Each number is 200 + 20 x the weight over its row's rms, rounded and kept within 0 to 999. Layers, rows and columns count from 0. The size before them is the row's rms in percent of the matrix's.

# down: layer 11 MLP down (transposed), 384x96, rms 0.0832, rows 178-209, columns 48-95
# up: layer 11 MLP up, 384x96, rms 0.0972, rows 179-210, columns 48-95
down178,141,204,228,204,201,174,201,198,186,163,165,226,196,189,211,192,181,222,216,195,205,239,207,209,180,205,191,215,253,192,168,176,222,213,179,183,200,196,220,228,204,210,205,176,182,202,214,199,194
up179,009,198,186,199,188,208,194,236,182,145,191,218,204,171,253,209,202,188,184,240,185,209,199,212,221,155,183,200,201,186,190,197,200,197,179,206,239,209,230,196,202,197,195,212,182,196,196,188,206
down179,009,218,189,211,224,176,218,176,225,222,206,183,189,198,172,205,183,222,220,171,194,179,213,200,218,230,209,196,194,217,194,196,205,189,204,215,178,215,210,206,200,238,191,191,209,197,172,175,206
up180,073,220,179,200,201,192,185,217,180,187,199,176,214,215,188,208,240,198,177,216,196,208,191,211,191,216,198,204,233,175,193,220,187,196,234,211,229,200,183,206,199,161,198,171,198,167,192,214,192
down180,071,171,209,187,224,220,203,184,209,215,200,252,194,198,190,234,183,215,221,179,192,197,207,193,189,176,189,202,176,225,203,199,190,191,198,205,211,215,242,194,194,232,168,223,209,247,186,167,204
up181,156,164,188,191,192,229,198,220,186,195,190,210,210,189,213,236,183,218,189,210,215,205,209,219,200,225,220,209,185,175,183,222,194,219,199,198,219,195,186,187,162,190,185,242,193,226,190,169,228
down181,169,202,165,256,189,210,214,167,177,212,215,191,227,223,158,187,191,189,195,199,225,191,189,204,199,225,200,211,210,208,188,197,190,197,211,219,210,201,208,181,204,168,226,200,226,197,211,175,206
up182,051,187,178,192,164,174,194,223,202,190,191,182,244,186,200,215,167,243,197,193,211,254,181,210,200,210,198,180,219,183,206,190,200,200,182,204,224,231,206,176,192,151,177,200,198,190,208,223,218
down182,049,181,210,174,221,240,212,178,213,225,206,254,184,200,192,211,230,181,200,188,184,184,216,193,174,212,214,227,207,191,190,218,191,201,219,207,166,151,220,194,213,217,211,194,239,205,204,183,205
up183,156,187,179,175,198,222,211,173,187,190,208,182,199,210,219,236,203,180,235,198,172,193,213,212,234,187,233,183,192,198,187,196,193,168,188,218,225,223,207,192,178,216,217,205,208,222,220,194,210
down183,155,189,200,220,196,169,186,198,206,216,208,171,203,221,209,187,202,190,219,170,233,196,212,190,185,213,175,212,210,230,192,199,168,211,186,223,178,192,187,213,213,177,229,208,228,208,175,225,164
up184,025,228,205,206,191,225,202,185,233,201,214,205,175,204,196,168,167,214,227,200,148,208,198,172,229,185,236,192,218,156,195,190,230,220,192,212,228,237,205,224,185,206,217,227,190,214,173,179,202
down184,027,168,211,215,190,196,210,214,176,220,201,183,243,220,229,241,224,231,173,207,213,176,212,221,181,202,188,230,186,208,191,184,179,162,208,161,196,194,210,147,224,199,208,184,211,155,228,231,192
up185,022,220,197,190,190,179,207,191,211,212,186,220,218,215,227,228,215,186,187,191,172,216,235,187,162,221,192,226,165,176,210,232,199,201,185,188,204,169,221,197,177,220,208,219,207,208,159,215,196
down185,022,209,192,220,183,214,203,187,168,175,213,170,208,214,211,204,190,207,203,210,212,215,179,198,210,201,206,189,213,207,177,172,216,200,234,218,211,224,216,244,214,197,199,177,201,213,198,185,207
up186,042,205,178,201,176,188,171,211,225,177,222,218,193,180,169,206,188,168,206,181,144,218,184,196,197,211,227,170,201,168,183,208,184,187,230,189,194,187,171,209,208,180,218,216,200,196,216,181,200
down186,040,172,204,213,214,208,215,216,160,223,192,197,233,201,204,177,191,230,217,194,222,183,216,196,194,176,188,242,199,216,205,203,203,211,167,223,222,214,241,152,218,216,185,192,208,188,193,213,186
up187,039,190,207,211,174,182,187,217,233,215,203,191,231,199,153,213,183,221,218,183,179,193,213,190,158,218,181,200,163,189,206,239,176,190,186,200,224,195,198,194,230,191,188,191,173,205,201,212,228
down187,038,199,199,183,228,205,193,169,158,173,211,229,189,206,234,197,201,173,184,210,220,220,179,202,220,204,220,207,214,203,211,179,230,228,238,222,196,195,200,211,188,220,220,212,221,192,191,178,206
up188,031,209,160,178,178,190,191,230,217,230,182,212,197,214,204,261,204,181,187,196,196,187,231,202,188,193,207,235,149,177,188,222,179,198,229,180,196,184,227,218,191,226,215,225,205,186,202,171,185
down188,032,202,230,217,179,196,212,193,172,176,199,194,190,190,184,160,193,204,214,174,201,235,185,199,218,209,203,185,235,193,202,183,223,215,186,217,233,221,183,222,193,161,177,184,195,234,183,229,199
up189,162,194,187,203,215,213,218,208,175,165,211,205,206,212,194,237,202,157,208,198,182,234,211,238,206,179,175,208,178,192,216,192,212,167,224,186,184,230,192,192,180,207,209,200,246,211,221,204,162
down189,175,183,203,188,215,183,208,197,179,196,213,224,251,220,218,178,179,206,197,191,204,160,212,201,202,195,202,217,165,200,245,196,212,204,183,200,230,213,172,218,202,201,175,187,185,182,209,197,222
up190,015,187,249,218,194,186,209,190,201,160,216,202,212,182,183,189,175,211,243,185,216,188,183,210,177,205,183,188,189,216,219,235,211,170,178,229,201,234,205,209,231,213,180,202,181,181,183,185,167
down190,016,207,183,161,229,194,159,192,197,212,220,224,166,196,210,221,215,189,177,232,206,192,197,204,218,203,201,176,196,202,225,181,203,217,221,204,179,183,178,177,203,210,205,194,213,212,237,186,229
up191,012,229,191,191,212,219,203,186,178,205,208,191,231,214,176,195,208,232,214,193,183,212,196,202,212,257,215,207,183,204,194,228,178,199,241,206,188,166,236,175,215,177,225,215,177,199,197,210,207
down191,012,191,203,187,187,196,220,224,186,164,181,221,211,233,221,207,210,200,174,213,201,212,181,185,192,178,185,220,207,192,201,207,215,220,217,180,223,220,200,209,213,206,205,188,215,207,199,213,168
up192,044,224,232,202,154,206,171,196,181,186,204,214,227,217,211,183,149,206,213,189,198,192,196,196,186,207,197,187,189,180,206,223,229,203,198,204,227,227,218,202,176,191,200,192,195,201,191,161,198
down192,045,180,144,178,226,199,234,205,213,228,212,204,158,192,195,204,224,213,187,206,202,185,209,226,196,194,202,216,209,182,218,187,197,204,188,195,203,169,171,172,202,217,187,236,199,198,230,224,195
up193,016,215,166,147,199,156,204,172,181,198,228,217,226,206,224,254,237,206,206,201,179,195,234,176,172,192,204,240,195,158,202,214,204,229,186,198,209,200,203,184,201,211,195,233,209,208,180,224,195
down193,016,228,233,227,192,235,192,212,198,206,171,208,212,208,201,180,185,210,186,170,187,230,189,202,212,211,182,201,199,212,182,216,188,196,233,197,199,185,232,256,189,191,205,152,186,222,181,193,199
up194,163,196,180,186,206,197,179,240,201,207,218,222,211,212,177,196,189,180,234,177,213,190,175,201,197,214,198,210,159,195,203,220,172,195,225,208,189,190,211,216,228,168,182,231,203,212,200,161,173
down194,167,208,235,204,186,214,200,230,219,202,197,198,191,161,208,240,145,180,194,222,196,192,206,207,221,222,184,195,200,213,189,203,216,198,204,212,194,176,219,205,209,224,232,185,168,170,220,195,198
up195,156,202,195,179,180,211,218,211,201,180,210,225,242,203,191,204,204,209,188,198,198,209,179,223,177,208,220,205,180,168,169,209,177,224,178,201,200,177,204,223,185,204,184,218,209,208,208,185,237
down195,161,216,209,191,229,158,211,197,204,183,200,154,194,174,201,216,191,192,188,210,204,201,197,158,224,210,171,174,212,235,221,208,196,211,217,188,188,200,177,183,189,215,188,190,240,166,234,228,192
up196,039,196,211,220,181,181,210,207,193,169,203,206,242,202,215,189,194,220,218,202,211,200,190,225,182,238,208,175,211,201,182,212,210,176,191,194,214,234,259,193,226,144,204,190,190,206,194,206,173
down196,039,204,178,153,203,226,210,205,205,226,217,230,167,205,176,228,212,190,199,211,202,198,205,201,210,170,188,210,186,191,229,216,196,206,208,211,196,171,192,184,172,243,165,224,223,198,215,195,196
up197,080,203,200,216,158,236,212,205,185,216,201,174,205,197,187,223,223,191,226,212,180,195,189,209,168,242,193,212,214,175,220,206,175,179,203,181,186,167,214,194,195,187,199,169,216,155,213,221,206
down197,075,197,196,184,228,185,196,178,177,174,183,253,179,207,231,225,179,229,189,208,183,214,223,183,221,183,206,187,207,198,188,216,217,206,239,204,195,212,200,200,206,199,188,219,227,249,185,177,194
up198,038,216,217,215,163,228,203,214,215,223,194,205,189,225,189,165,143,194,209,177,179,203,161,222,191,221,211,177,203,185,198,209,224,188,187,205,193,203,251,225,205,205,220,182,181,201,186,171,175
down198,039,183,169,159,215,177,221,211,196,173,205,207,199,196,202,235,214,207,185,215,215,185,221,192,210,190,179,208,184,188,214,195,196,210,197,199,219,199,160,157,194,197,183,241,206,192,229,243,204
up199,138,221,205,205,236,228,203,195,201,208,196,198,215,140,201,232,214,196,214,209,196,221,196,203,179,196,197,213,222,223,236,218,188,232,199,166,192,200,203,212,190,208,194,224,210,183,169,160,239
down199,124,209,180,206,233,157,194,161,199,172,236,213,178,203,203,213,189,205,209,182,206,209,198,163,230,188,230,185,196,194,173,214,186,202,227,241,209,191,196,200,175,208,206,208,178,224,189,221,195
up200,072,194,194,197,219,157,225,198,188,188,223,228,175,184,198,189,201,226,189,186,176,230,184,185,198,174,178,202,220,197,190,193,197,204,182,250,195,205,177,193,187,199,188,235,224,226,221,198,196
down200,068,203,190,197,177,227,188,210,199,208,203,212,213,201,205,200,199,220,212,188,169,190,208,231,194,210,185,230,210,205,189,210,189,210,244,186,207,208,219,161,179,184,222,180,204,168,192,217,195
up201,060,225,199,185,168,171,188,218,215,206,185,208,212,181,202,242,170,190,164,212,189,224,224,194,204,174,198,204,172,170,196,224,201,185,225,191,225,207,191,159,202,239,189,227,214,164,184,202,201
down201,062,179,205,209,211,229,214,180,178,185,235,195,199,187,190,169,202,224,204,174,200,190,184,218,175,228,225,208,211,241,188,205,207,201,175,221,203,190,215,233,188,173,167,180,194,225,220,220,198
up202,011,215,191,188,194,213,223,185,216,201,206,217,217,151,209,196,204,189,193,200,157,214,219,171,218,203,227,211,182,169,221,207,232,220,188,205,203,197,207,191,174,210,222,199,174,202,143,208,219
down202,011,214,193,229,202,203,195,219,172,205,196,175,241,259,223,177,202,214,210,174,221,203,198,212,180,218,201,203,198,215,169,222,184,164,202,196,216,205,214,211,220,230,178,180,206,173,223,168,191
up203,013,204,200,211,212,203,230,181,217,183,193,201,198,152,196,205,178,181,193,242,179,222,195,194,221,182,199,217,215,214,224,202,247,202,204,233,194,226,195,219,196,215,194,210,202,175,172,201,189
down203,012,209,210,208,235,216,137,215,205,218,228,189,198,212,204,208,206,204,198,168,195,181,194,227,189,217,231,164,190,220,192,204,171,166,183,213,187,226,202,163,209,224,190,175,196,208,199,178,217
up204,058,190,164,221,220,170,227,206,189,195,183,237,208,196,207,235,181,200,190,180,179,201,189,207,182,201,193,170,176,178,152,227,171,166,206,218,208,193,230,233,212,198,219,226,212,188,214,188,160
down204,052,199,193,176,204,215,164,194,174,207,216,184,179,210,185,187,180,168,239,187,198,171,201,196,208,181,215,214,192,220,252,199,221,228,217,201,193,221,188,166,159,201,171,190,184,197,188,220,242
up205,154,195,182,191,231,193,224,184,177,203,219,225,211,179,216,216,160,214,212,186,192,236,203,191,184,192,196,187,200,188,213,205,187,233,193,222,186,220,192,201,178,207,198,251,220,196,203,213,207
down205,160,161,197,177,173,194,177,209,164,212,173,223,182,216,197,190,179,172,193,199,216,191,209,185,200,179,211,228,211,213,188,206,194,228,193,207,186,179,194,224,218,198,196,214,234,195,189,211,223
up206,013,215,176,204,208,216,203,228,178,177,215,235,208,169,189,191,192,192,207,208,148,216,221,231,199,189,179,194,171,191,201,186,164,176,215,187,223,207,215,208,186,183,185,226,216,198,219,174,208
down206,012,234,196,182,210,188,223,187,193,235,187,183,193,191,211,186,216,222,173,213,215,176,201,186,218,194,229,217,204,183,198,177,229,225,192,207,217,199,218,184,189,206,227,189,198,207,181,224,195
up207,048,220,199,202,183,245,195,226,213,208,206,236,159,208,199,178,170,163,190,212,177,203,189,195,197,194,204,203,233,169,219,225,197,200,169,222,191,198,190,210,203,249,199,204,181,216,180,164,188
down207,045,168,176,206,184,168,231,200,176,189,218,182,251,209,212,224,207,235,189,204,223,199,220,211,214,203,216,186,170,208,208,181,196,189,203,186,203,229,197,193,196,167,202,215,205,170,211,246,217
up208,170,179,215,208,235,227,196,193,211,153,207,226,209,196,212,190,199,195,208,199,196,195,204,217,201,195,248,204,165,196,215,213,228,156,224,226,218,205,172,184,176,204,199,213,237,234,172,154,204
down208,168,173,209,222,177,211,198,169,183,222,213,177,189,181,223,197,221,169,208,189,155,237,215,167,202,196,235,178,192,222,191,179,210,198,175,182,242,197,218,209,196,175,220,200,186,189,204,182,201
up209,013,213,191,187,205,191,186,233,191,187,225,222,201,210,203,187,184,204,204,212,153,226,225,222,206,187,169,186,180,186,201,200,178,194,221,201,241,228,191,195,175,177,181,208,235,223,223,165,218
down209,013,193,188,183,200,211,233,203,194,245,208,202,184,187,206,213,204,224,213,209,220,161,200,214,219,210,235,228,203,182,206,174,228,186,192,197,211,191,223,183,185,214,232,219,204,186,183,221,175
up210,164,213,188,201,197,218,209,209,201,225,205,191,181,203,200,220,219,185,228,186,186,226,212,190,208,175,218,241,185,196,240,217,212,184,209,203,163,192,192,210,203,194,212,195,186,242,210,187,213